Weights of a small GPT-style language model, trained from scratch on English Wikipedia: 15 layers.
Each number is 128 + 32 x the weight over its row's rms, rounded and kept within 0 to 255. Layers, rows and columns count from 0. Numbers have three digits each. The size before them is the row's rms in percent of the matrix's.

# v: layer 10 attention value, 96x64, rms 0.223, rows 88-95, columns 0-31
# o: layer 10 attention output (transposed), 96x64, rms 0.192, rows 88-95, columns 0-31
# up: layer 10 MLP up, 128x64, rms 0.255, rows 0-127, columns 0-31
# down: layer 10 MLP down (transposed), 128x64, rms 0.278, rows 0-127, columns 0-31
v88 107:083156168118112154095168150188104080132171185136186157147115130040089150119151136110139140088127
o88 086:123099132116144147172168107106177137095100129137120140147161109136086186157166163135173133142143
v89 115:137196197107114169155143156130101122136114090101102106234119120147134117100154159137201155105103
o89 117:126111145148206158110145151109186170139106112149144135170177149147107185120132112097122099169177
v90 100:091063127118105183158144146116148157008127143154138117124113133111124083164164172099159146128134
o90 087:139142087146098139074130119190098099132112116099078187074123117197117126109128101117158134140146
v91 122:157058073105175107150106092120098098098133086170140113124093192142120130103125097102116062103162
o91 118:149163162147140146071141166136120132168123113099123085153123111132155091130182124134152126116093
v92 118:150108166123180078151097108115128085179121126150099090142172082169106181093136118093047178121164
o92 108:125115134047103179124141085122181125036171121115141139155087141088202093141143127171150129142130
v93 109:136115149118122116116080082071111047165171165131057118140193126158092144118110131095091137123120
o93 088:119100119113113169133101075096217155098128101100135122135092088080145140141170094193113145143152
v94 111:084092121163156144169123158132069139075192168148153137136075128097138117089211100161095160169162
o94 100:169139140162123056129104079148122158181126074042146124094134111073078155079120113135112125127173
v95 102:107114142087119116110163125191155098141111066125100147149100105149130083076140123137131197123116
o95 095:168088097100175090106157101111131124104159095147059095110166120091138064076072116141112113140111
up0 103:113142134158098172152103148103089128145113122095136116048143129155114154135133189109125126140028
down0 096:078169155095085135107093135088149140122131125161132102161128107084127132155166102111175148096118
up1 106:124108154141153119154082087138161127118113190099135101127140077086096143069102100095165151081136
down1 114:160123159181136078125155130190089164131182133159110093174135093107067105091148184133080119130160
up2 110:122114188092125089135144109146150134165156145156085146120115140122102133096136133124136043105169
down2 106:167142102159144127122150041123130117138128056159133144117139119149199094153162117166143143150132
up3 105:147061191097071130175153119155113113140093157157130146142188113079124139114144091138091122151087
down3 098:140185152158127160082161148123131180144090150157087102143128101142108116095124161051160083096101
up4 093:140141176171139101113177128115148112158133115134179152073108070073117134126161102083161132124147
down4 074:139127101146127079186085094153167123121123189125136090125131169149068148122153109109128109152144
up5 096:152134099190087168063138138116162101176111142162136065105098138152167169131110131127158107134132
down5 096:126128166137112078153170074157120179095153140108126163141156105189128165156097117146060068120087
up6 086:160154085154090135105147177168070080094121162130105126160096105135157127083136165087175120156138
down6 090:132093115136113141148218070180135151207144080158148142092139110083145135122178135180100105141148
up7 107:126161127163149157117174171108145102116135177154090093137122147128140153114184128132124123150075
down7 101:134088128060112135123160120124133148171123153108147141104141139120159112165188181255161114103174
up8 094:077118115112116184128127121169214173150142149097131186105116135114106145157119139136111169122066
down8 081:176122153118105147164132086184093088189083159162156118128188139096177118134125124169172094129155
up9 100:115110154141111153095133138182215114161150139116097151170126124081177146125115122076098106141099
down9 107:119116121151157118060075125153151111148118181129153113080112077130116101139132204180115093146166
up10 107:088143081124136142118111169098099189109099175104041049170143103158144138132120134083166123132140
down10 108:161080212157144086130111113119145150201092125139161157087116191152085103097165060168108124083151
up11 080:113100177142176220132147184064107072160093139135143111113102145152124145170145135114099105096122
down11 090:151144144112129079102134040165142128101162162125095161160122082052150131128170128094116206095105
up12 116:187146145162107094143077142178166091136132103141098126141132144091158184144182169148094129101174
down12 119:132102156154115081148134034133126067171187142106080107109130133113145157097146137180090138133157
up13 102:087156105134150131181083139103168114168083123149076103120124105173189105078131167127090086139182
down13 103:140118095036101137162112083108125132090132142194110164139106068111195152144101148066121109115090
up14 095:067114142108152100068106175157143127141111147097127131085142129123138150099079113103069179089060
down14 107:128155105169106166126085106101096109144190123140098204107080081143108110081122172064159114147115
up15 093:139160094152172118131175199145109154111059142161089161115102113073123101132092133119190140151124
down15 092:165121101157091137130155087082059080139119107077145130120165132178162111145141099134131105125095
up16 109:137117083055091132123095195136136137136116101145115116147130163164102106101123110113094148135054
down16 115:146140163162141097159199086100115195133097117116153078159187092117112170117131114177144151101115
up17 096:208126125166134173120101118151110120056057180067102123132105114143143143134113156121106069071170
down17 112:124097127154119141189129019118059150151162187082116157119129137119114155169116129137078161095140
up18 093:134105104109162154177104133150162182139178115103103108123092140161092120196136113143097183139091
down18 071:184137154133065096129135113132124101083093145150147096168147104102114109132144144082156128122113
up19 101:205090166079101135123135123140146135211110118141126104128130112119135134097165081165140124088094
down19 097:117140115131118167169138084155095121141134122207118131136095109126196138121093135161096146127156
up20 096:124141149173213141178136158177168104143124162121096153115080050135133152118152098093105114078088
down20 082:116133092122170150129143041168109179123154145066144135127166144116147111134178150149159100126133
up21 098:129129173135119173166111150144136113159129166140150178105197086127030096105161129110105129065080
down21 081:147092164101104141098083175081096117115101126127173147108120117191033160124121152127130135097157
up22 093:096119173134103147116128137142124182130164158108108139144102101186137195125127188107103076124163
down22 092:124166137072122123092130154113083051139116116146115099132192147081182147126196097142102167144092
up23 111:128134083156159062201132109132165126117047110131112131140123173090090076160118104135105126135128
down23 124:131124062153162148127171127217106162095113147149146113159155118060150091089182103063117106101132
up24 120:131130185121100093122126154140200118160148142084112127167101103122132091063161113198126136103149
down24 124:079149115176132109142174152083158126111168101144111178092114107116073107094103115124107138141120
up25 095:126111072153175171110160134139098164152069115080154119080176101109148138131144156115119146103136
down25 090:156140163112140144127085138112119187142067120109125085103159190101163106140218160118105102097152
up26 106:105084166152128062167096151139184045153141128090121183166151087123149131130110139128118107162152
down26 100:149127173092165129139133118153112125098173190100132161182194105163174155100120155078154163124103
up27 103:112100114151113142087127135151076154193077123109121159096097154120191104165119126089176121096111
down27 097:175088130086150169123070149112081182137111105117159139164134137131112097159111101111104167134111
up28 100:118151123119150173165122126145092228129135202131068085141138116145159138125144148082060159112162
down28 101:160104087115149158124099096156165163175130155127195180091130189090117120109118137114173113124116
up29 101:145118111093115109076072130148168110163138153120076093166097082168107126149215135149103137113151
down29 108:156180117110124152133149043098122141146160090165096074120182128133168227164129141102106121118150
up30 083:129127157103152072148082122125147136108157171094148091076191170067105192134159079103097116112142
down30 082:079123168110152114167141168130169150117164119203096133147134159141164153124074098089099181146120
up31 105:156076093158074129209129114143083129114086147117146169111112142136151146152069144134187101121122
down31 109:137107119192128138142193139167116119082125110093142136113103182067155096121087114081168141148132
up32 101:109109098096164178137085109061129098119051157130128099099108099179093095090130137147128103101147
down32 092:137171114103133117129085183138146112106156153176140156104114143184193163075120122138162123066106
up33 101:148056134110155085117112105208184118126133099093146174122132115150127095066143148106150113114107
down33 093:089119087105110108070099100082173092098121115114131161161102121108170109135191112151121182102133
up34 103:143130134111094122106086160168154118124178122128101134138098170066125099073151157097143132089091
down34 112:057118108110140146078118164096099109111116097107133069163122114067121151172100104117155107136116
up35 095:124184107164100145113080137113164102170124142110131147179152114156109154126067169075086143083131
down35 107:157075118116134138114093106092112123097146143164100194133060091145170124090148173206127125102141
up36 097:086117147105136102084101108128121138128082192077126132118217143145087111094090146130117078139135
down36 100:121111141142135132138191165078106152148124101106110139188101131047143122127113134101179156153126
up37 105:143162133132101102183189110153091150133094133157107050130098075108121154116136155123095129150091
down37 102:140135119105117095106124055116110094088150108147133122096140169110188084134116135077154114146147
up38 105:123110100128152097124137153166118116115124134192132091120075143127160129073140088100150173143142
down38 091:133131161094119120115096113144149157108139117151151134141167131137073109104105134123158115083170
up39 105:086120173087134111120103183146150112101101177082141051205122138108152146070144147130132107163075
down39 101:161189119107151124149212156173096118087170129121164137121145144131103201132167187144091117173136
up40 095:135126028132113115068104146128158126134138154128111115079181161100152110084132064122130168141101
down40 090:117153152203156117162112146167151151085162111071151144155178135123138161112105122116194100160189
up41 097:135183088191152125148155161115102185202121130149124158189095115108149184100146149116098088105142
down41 114:172150147138128109171152116146111092059165166129109137143055100117074158188141094096150140132127
up42 114:116138133124116096165061111144102169136095146141102097061122092075130189117098147180157088126154
down42 114:159094162177141164123083194133094117167145105063102164081106132137121154145084124087149134140081
up43 090:110163138173106098116180096104099165151099105084091142122144159125172145126177170090164159113097
down43 082:104104148119091190171230143081132105099144200167159148132143120128175150153093105115128112090102
up44 105:141091219145094139151095058131189103175170102113066133174121169128147147138106144148174132149139
down44 119:117161183126150173074108047168152146173100095141109119125087117192099109135124125110159158124116
up45 096:126127180154102120180217142140069130206067095119132106145137065104126100179136133155145126123105
down45 089:194107123120045192139144137157131092085116091123161214120112163112111120171146159170129153117091
up46 094:161154102104113074125132162074116075115123074120098087093123149172135147115153184096104169110120
down46 100:117095158095155060097142078120088117154100108139148131091098110064146147104133121189144132083128
up47 089:166127108154123148099178183135165065147119150105104107108171062071151099158085163118130131146096
down47 079:149163158144107100103129124151157124105164107135138081088145131153055139175162093117167076153215
up48 120:096118152155080136131162160104082164093103128072131113091148140067212125162058166148140128151107
down48 101:147130133134130158092105181063089186139128144104130159167095122144058165076146196086126104107140
up49 103:145096166114164148110168129123111165082152139118090142111163130168163088113126130103143135199145
down49 118:139124070136080091116092133132144130135112185163122117160144133119088143107098122103145131109088
up50 077:100110114161134121156130084064083089116124161160122070106147115107058121134126114155098217166096
down50 080:160139125069106096161065119152098116124198111127146099088122158121153080153121117151137132114101
up51 101:129142116101180063111129161169133092148130128135137145129114075120107171072194113099156168106120
down51 101:184119163122107151129110142133115134149113118115075110124164143168115098104200208203131127178112
up52 099:109097075162149113130145146154138185139135136114111100117157183104119095153085222116099135159076
down52 107:163135122193172058177151151092120162086158128074190121143124160090099124172076120162070143168139
up53 095:164104125182122083120171145150020196126084125134141147143132134118107108139072139106124165170128
down53 093:129161121118146126075139125121136119114131093093086134102144108187103138125178097148153088179139
up54 102:141119111140089114147124122143167067033080170163111134098118136062093152140146146118198091148167
down54 096:143168090125107164134085157178111139002129201163116133137156112103148086171142149068133173097137
up55 115:146171091186121077141120106092125146135150192133103176106119163141126115111073132132085160136131
down55 126:127101133129155134092089119140094123065107150145124151086154129083082096065130224115184095152163
up56 119:096128104099163159085127130133121136173084113120070131101096110078085118120145168120120064130210
down56 127:109141102125152134154154158108103155108218130097107137182127138108142082084133168120115184126102
up57 085:110118110159126175133179106103189141107102128103079155094077078126119203136107113117106178146121
down57 086:093099138068135123141191145103093144097101121170111113139150093129144126124193114143159151166078
up58 083:124116101177081100162115133089088135173107137113098162094151141157090129108154159168148177084147
down58 083:100187150122149147107073065118143157135161171163121095156106138064152088166077118123165103145176
up59 094:110093133184127176161101126140106143203185093118103118120170122121130206117113111169123123168183
down59 098:123096080141106117114131092086181143095126113134134099149161142136101106179105070128157105186086
up60 111:122155102141004164122105120110147174111087151115113139119132121125113135107121073135168108132078
down60 113:159063139105125076080137084141108129143154065076118059127161113088159139100159130145125151135160
up61 096:109106093137078120100109091193130144149132074114078112131141155190074092174132149139151174171077
down61 088:133112087131099134155129112126144103085169146156158142073160082162077151139160128143139128109160
up62 109:098149110143130141170134159151104162105104117116106176102076122126111108152134146141129034113116
down62 106:157124102103126117126157080094097110068192163157096101176083095145158113094103129155105074096117
up63 088:189201120135114113127152169085117120067132167109103204109112109148082113088101144144096131189085
down63 095:149163105123116159136182079098115103090128113103137141087115108129152133128111146141200111203141
up64 112:167130091158130164154102116198105173171127160125105141118099099156083104101123173103089122083102
down64 091:113151147159167113147175147105131142144169113081087126147125062108132127143097125051170096104125
up65 094:118135145133137099129125176061142114175163127082136109091066149082070149067117118171126151135068
down65 102:109156114121136128124181088139187126119213123141160128135134082174168144098140119153150185162122
up66 110:134126086174138163116135155195154153105073131137138138112110096051128162157179094118029100149117
down66 125:146147136090158066151153138110127118167153100180102141122114122133140098025145113155146063089112
up67 097:190133161148106138186164148075134158179121131089138158069125143138164157111115166100131115157182
down67 098:110125134055148060121147038117142133137142170084162143149128075113123141114109100152112135184115
up68 107:121091102170055104066136131140114150119130156059149147084119089165152137171183178090118160155139
down68 104:095124140117149133210093101173153095096110164126138163141192130134069187135078161165154174106188
up69 093:136187116155125091107145149108115157146160077169055153083105139189115160090155178150141085116104
down69 094:127124095165106139143102158067070115146108181103120153121127122170130130056156200154073122096110
up70 104:158130107095143108158142131141096199171110168154079095159102100221107079127174132108122115079096
down70 104:048143114140076145089199190138130175140173141104149130127166095053104189145141119111115189127113
up71 090:041070159150125134120097092107147128114127113048124205119129122100061121118099186147113124130132
down71 090:148157054100149192174154145155084141112150092194154112108186160110134116156142117117096089088124
up72 101:196182128167106076135117125132165114124119157202130109135102168076121128102148184111071096115150
down72 110:131143099123122092104078207085184113116115174166070123148121118157099121143161086041080132145158
up73 091:122060175155088152168128115145151142196121135140133152133115103087130138157157160087162096128150
down73 088:108125141127062109084150185129104140008104108157134134119101151115076116153120109118118138137185
up74 106:090123192201098174124157126155093165140089089095072180103099156139156114130127182091121127134140
down74 120:092146089166119093088081137124122120090177099088141093126079106171185137192115155132114126154089
up75 101:162190137139179102115065166191109157114160104095101177109135113170091120056136135113125118135142
down75 095:138106141080170139117171124068172132180131137125148094133132125091136173187139103135132096100142
up76 088:167140126116083078113171141157102171134121108154122092109120141111060152117142157188163120129145
down76 087:069133118121132111122158099111139135156194162141077104183138132082179140142145144110142165084077
up77 108:134161093115175099141066152137169111142119167059089111140149082158141084131163123109170149140103
down77 106:133108072145067117174189108159125176079144155163075101105155123120079184129088130100167095160169
up78 093:143102151129155102125119105095164154167095092115094057086070175142118115176097178084117172183130
down78 090:154127145194165184154170099069109144108096077129115095142097138094131064123159086139130113144068
up79 099:149141115102130106163105138145132116095057196130111153184138141136100172077082174186110124138158
down79 102:128139163143132156121156053123099150168145124112162149136137081167170101151095112142087138106125
up80 118:120123155140073111132116131109184145178089159146107139137087197147149147121127100103116109130189
down80 118:107157131037126162119098100163119130115109101145103136095130087120206133108153123133138119145178
up81 102:105108096138134100113152133210154119114099149057149117116066140128105114123175103061063137144163
down81 116:090113149132097119128098125060130147139114171147118128142101116155145055157120099166108189113136
up82 096:188155116121114153134130139083102178152100157094123081121088164157133139137125161108153104185130
down82 097:136112155029156184144108081129080112129102165144157131111143138149151104138104165137070136047153
up83 106:113078142154164126095120185103185139136090205105108161111083083169167161139132104114149142113124
down83 113:115143145204116192152143137105170208201124082126119133138132123103125091112087125096138112104051
up84 095:112161107171146131088026082101119117140122135139096104156166124144101115086192142156134130107132
down84 081:136178115148206107181122057122111151118190132078121172125127079169160133162143091127118121204157
up85 105:228112150125106152167165123140062157162112170152113116100105086148122203075122071098130140091118
down85 098:084181145088091057149149099134134131118132102138159107143120176062151134144150103130142139115143
up86 115:160114082169131117187170142141169093168114108106139160104042109166122166158128165136125133085110
down86 114:146169074155132090146150072097116101092166128113127131121139110188137132108157086121108159141060
up87 086:120171063130121145154133156148176135147094130123018089151161205159109101099096118119067086133120
down87 076:104120176107155165093115081152090164108117124113170106132181129155100204160133159167102188152131
up88 088:106120100162116108185130125107155130160127112026132104085058148146161146097138187087155115109144
down88 083:128105125082078135150133120116095166117187146171115132131146108128042152090107092164153131156146
up89 093:133136143148123145148111156137152125179160165088085156124112158119132126122198141136038111128131
down89 082:100115108171151119116118149133132099106095093145164123114100124100154080136122090141133142203123
up90 101:167040154099166131174171131154126115125134116145116160067101102110084177153163113124125104073052
down90 084:142132153162103128145052165129135143142128150170142101132152167140052137132028186119158131126117
up91 103:148135117124148089176130153102108088147125166185080108097084152075132143115162084129124104124126
down91 102:101099121047130146108115085157175162104124132145206184133186122122085092082078152124133148082116
up92 117:149125175112099115114088090112173065187174157076074117168121186108141153064110168148145117101148
down92 118:061141121127085160086147130145097123148104147083138162167121099127130130146108142144094097101154
up93 089:104090119160165126122094153136223095111120132152117099063174140131130130112139161146109156132070
down93 087:123128161151132113153155086160141157099161145175146128119137127160207108180117130118115146120159
up94 078:111080138119117134096177129112172126078128204145102107094094178135050128124175119131137129139126
down94 079:128136137158108149134112169130049176051140147111173185145145129142050142146148112119103144175162
up95 102:081169133161108150164098100150116193124093166163076107127124133136115136133148152130134086177127
down95 087:145173128162087176109099096121138167195107083194124194148144159088145108152185148153096102150131
up96 089:157097137147173100126129173135115154176148136101113135178059126097148182127158143149138139084067
down96 077:142104154128094101118109148147094136150117187136160163113106107097069082133190077126170117104109
up97 099:154138131146161088083115108125133118119087157185125126115075183093124087139122151089086108137170
down97 109:119091084218097200113091166142118205085123136131137103153115109129135104123131175122197086160157
up98 102:188103174105161098099099137112135148128123120097068150190148131122117148162147131128099152133168
down98 110:133135079132176180121130169176120173070157143156137128141108126166149123144158108157144131121196
up99 096:115156071162134130061135134135066135121133157178141082132119064153174122055096105156158112135144
down99 088:141114137151129108176176195093175152172120105173184091158136150120100143113100168139196070141142
up100 082:119084138137099100135098141160129101140173116116083137125177094112071158078137188084097101159152
down100 084:135141110063121127084141130113070159106201174131120166142120182107119108136126117087097070161184
up101 094:155181104106085083102119148142127128156082103157117129069174153151143175113148177115143088180181
down101 089:149040156157174121145147098130142106061182125135125103189128088145175146097137144130110133122129
up102 093:160140127117107141083116175113129083153143169119130152166172085145142166138072144106124102089095
down102 089:180166151077111109122109110106138151095114142118131069098089107132111105151123164140068109157138
up103 115:121164121176104100105129125144087169146132083153112121172067114085122100120130154105119062113187
down103 122:162144109160129162186119068109108121107137145150107124083122129151189228123129129198148136130132
up104 100:160140137128125153169070139161146149137102126083100106144197143099166155109134131076114134163118
down104 102:101111118169187148157097113112110102154104113072187115138061139119138186180121105113103072076139
up105 099:139091107114119111114138113146153139161135107166145028138128117095120090089086193140145156155126
down105 096:164142120112147149157151189141081113121157084141155148159127159089177122111148115083092156135120
up106 099:141095125141122091133161167113115129140122156127171130103098124168144157139142070098150165141121
down106 086:113186164186091169099085158094184142119135109151105128171164140129117147125123222134101108168135
up107 108:117048193103103119058122113148084131137169156116095131134141090130074166155155143141125134150162
down107 127:069060094093113086084133074188136193165120133131119169152124097111096141154102111128146110082178
up108 093:146154138166126104149128142141149113161113177156092168184118167126126213066167115164100140086110
down108 097:057104132123123147198157142137148142169119115128151093147155133161084153128064157056163149151118
up109 105:151146069178124168154121209114130103102126124173142148102096073139146123144152138100116163176142
down109 104:064170141146100123073139107149187144134116100098108145134096161101189142134128101151121163184160
up110 103:109118153136105054126128120164140128138080190131118128090062130127134159125161141181084175101147
down110 102:179135128104136150075105124123121157103095139147175148145196140144115113098093149119114106159124
up111 098:164120147156176123179148104155137109110159145179178178112089103129126098101089193133094143139122
down111 097:124136148106098100096187101153105118133101083109115097151159171102206078209155130105109133111141
up112 090:075169076139102104133109186152168191176122110113119084118122118159163119153135103118118190115113
down112 073:168129137090099121148139072085092171085148129079152123117133139137100173167160186118136061142176
up113 101:137141144118105115075132141142182175107095098105071037148096135147193156128106200059146155122175
down113 110:116123126181049112185122074141099112198113148111172135182116133118091112116145141158073099105111
up114 104:126094120121125132080140155154097182177146104108077144135152119102150152101115148140135138081137
down114 103:128104131186131107118083136070124138140135111119138123104105035139144131127139150084128153189144
up115 089:108112109109137134155179156130143181134137119149105106138115143220131126086168100067174127048093
down115 075:169125131159130101113113124148104077085119106102173092123121176142142105117082112166105085178156
up116 105:121124121141186103114104156192119148170128159148096083209131122106104108154101120085152096068135
down116 110:100119102082116161134113123141154131103115098033135169077150189111180130153141136167080080177055
up117 103:093118133113024120209114178121153103127121143151106118096171100125129102091118152140100102125129
down117 110:148170094069121139096175167145128087069139132122141142151136129168146158183155147101166162089102
up118 109:183093188150077102124111127125131126134195125133071157140101179164158186118168157140132117095125
down118 099:117142088080140171164151155105106160089104116109206104171127159147127095122116149068158139132139
up119 092:142114142158178135157067091166186127159169150154089182183163115080117137125111132119176153091137
down119 083:111147116101138090104088119084152146168117112149150077034131137177101161119212192167121119164112
up120 098:179084140137175124140111088102125156155067158148117136095136171096189133170118085058082121096108
down120 102:088135129118130126103135042113122109107126116131105145133162091126177088142148145167134140127068
up121 101:139141132128163183212165161097107085200110157162102110117079118047124139106074115125139070181123
down121 120:155164096098173165091168144151125119109152161101140130103102114195116097150137154102043143136100
up122 113:101053161145154115129161115109131155168138132102091122107092110141157169103113131162180102138116
down122 119:129183155129170103079118069154184087141165113114064103086166102145166149179177124105079142149129
up123 113:123092089173101081117122141129155187145168198168126139114136171129153087092125153101085034119122
down123 116:146093136140126165175143097084128107147123101109187119140131184127186139135100153209186165172111
up124 086:111187152192122125081143113146120092149124126112099146069105161111106161083186096142159141111182
down124 076:092119114107147107130105117114111134118078137087163080185145196168091156143104133128158129088087
up125 104:167113112144160125141076118111167200158110158119105105057107115120115092160141145129199106142117
down125 102:155091089118129196109158136102095075131148114118106124086160129120175166101108082184147169108100
up126 095:111095106146122112118151140138150131118143111154072104096136165130115090116107108210093078174082
down126 092:114153177119149157188076121148142160127139131136165107142134153132131113108093139153186151149058
up127 095:165151125147096144137102160149094148168139091119110145177100158146081132078035197080168141138079
down127 106:089115142111150117140089092151105200166073117131114136163143147112095118142140107119090176187121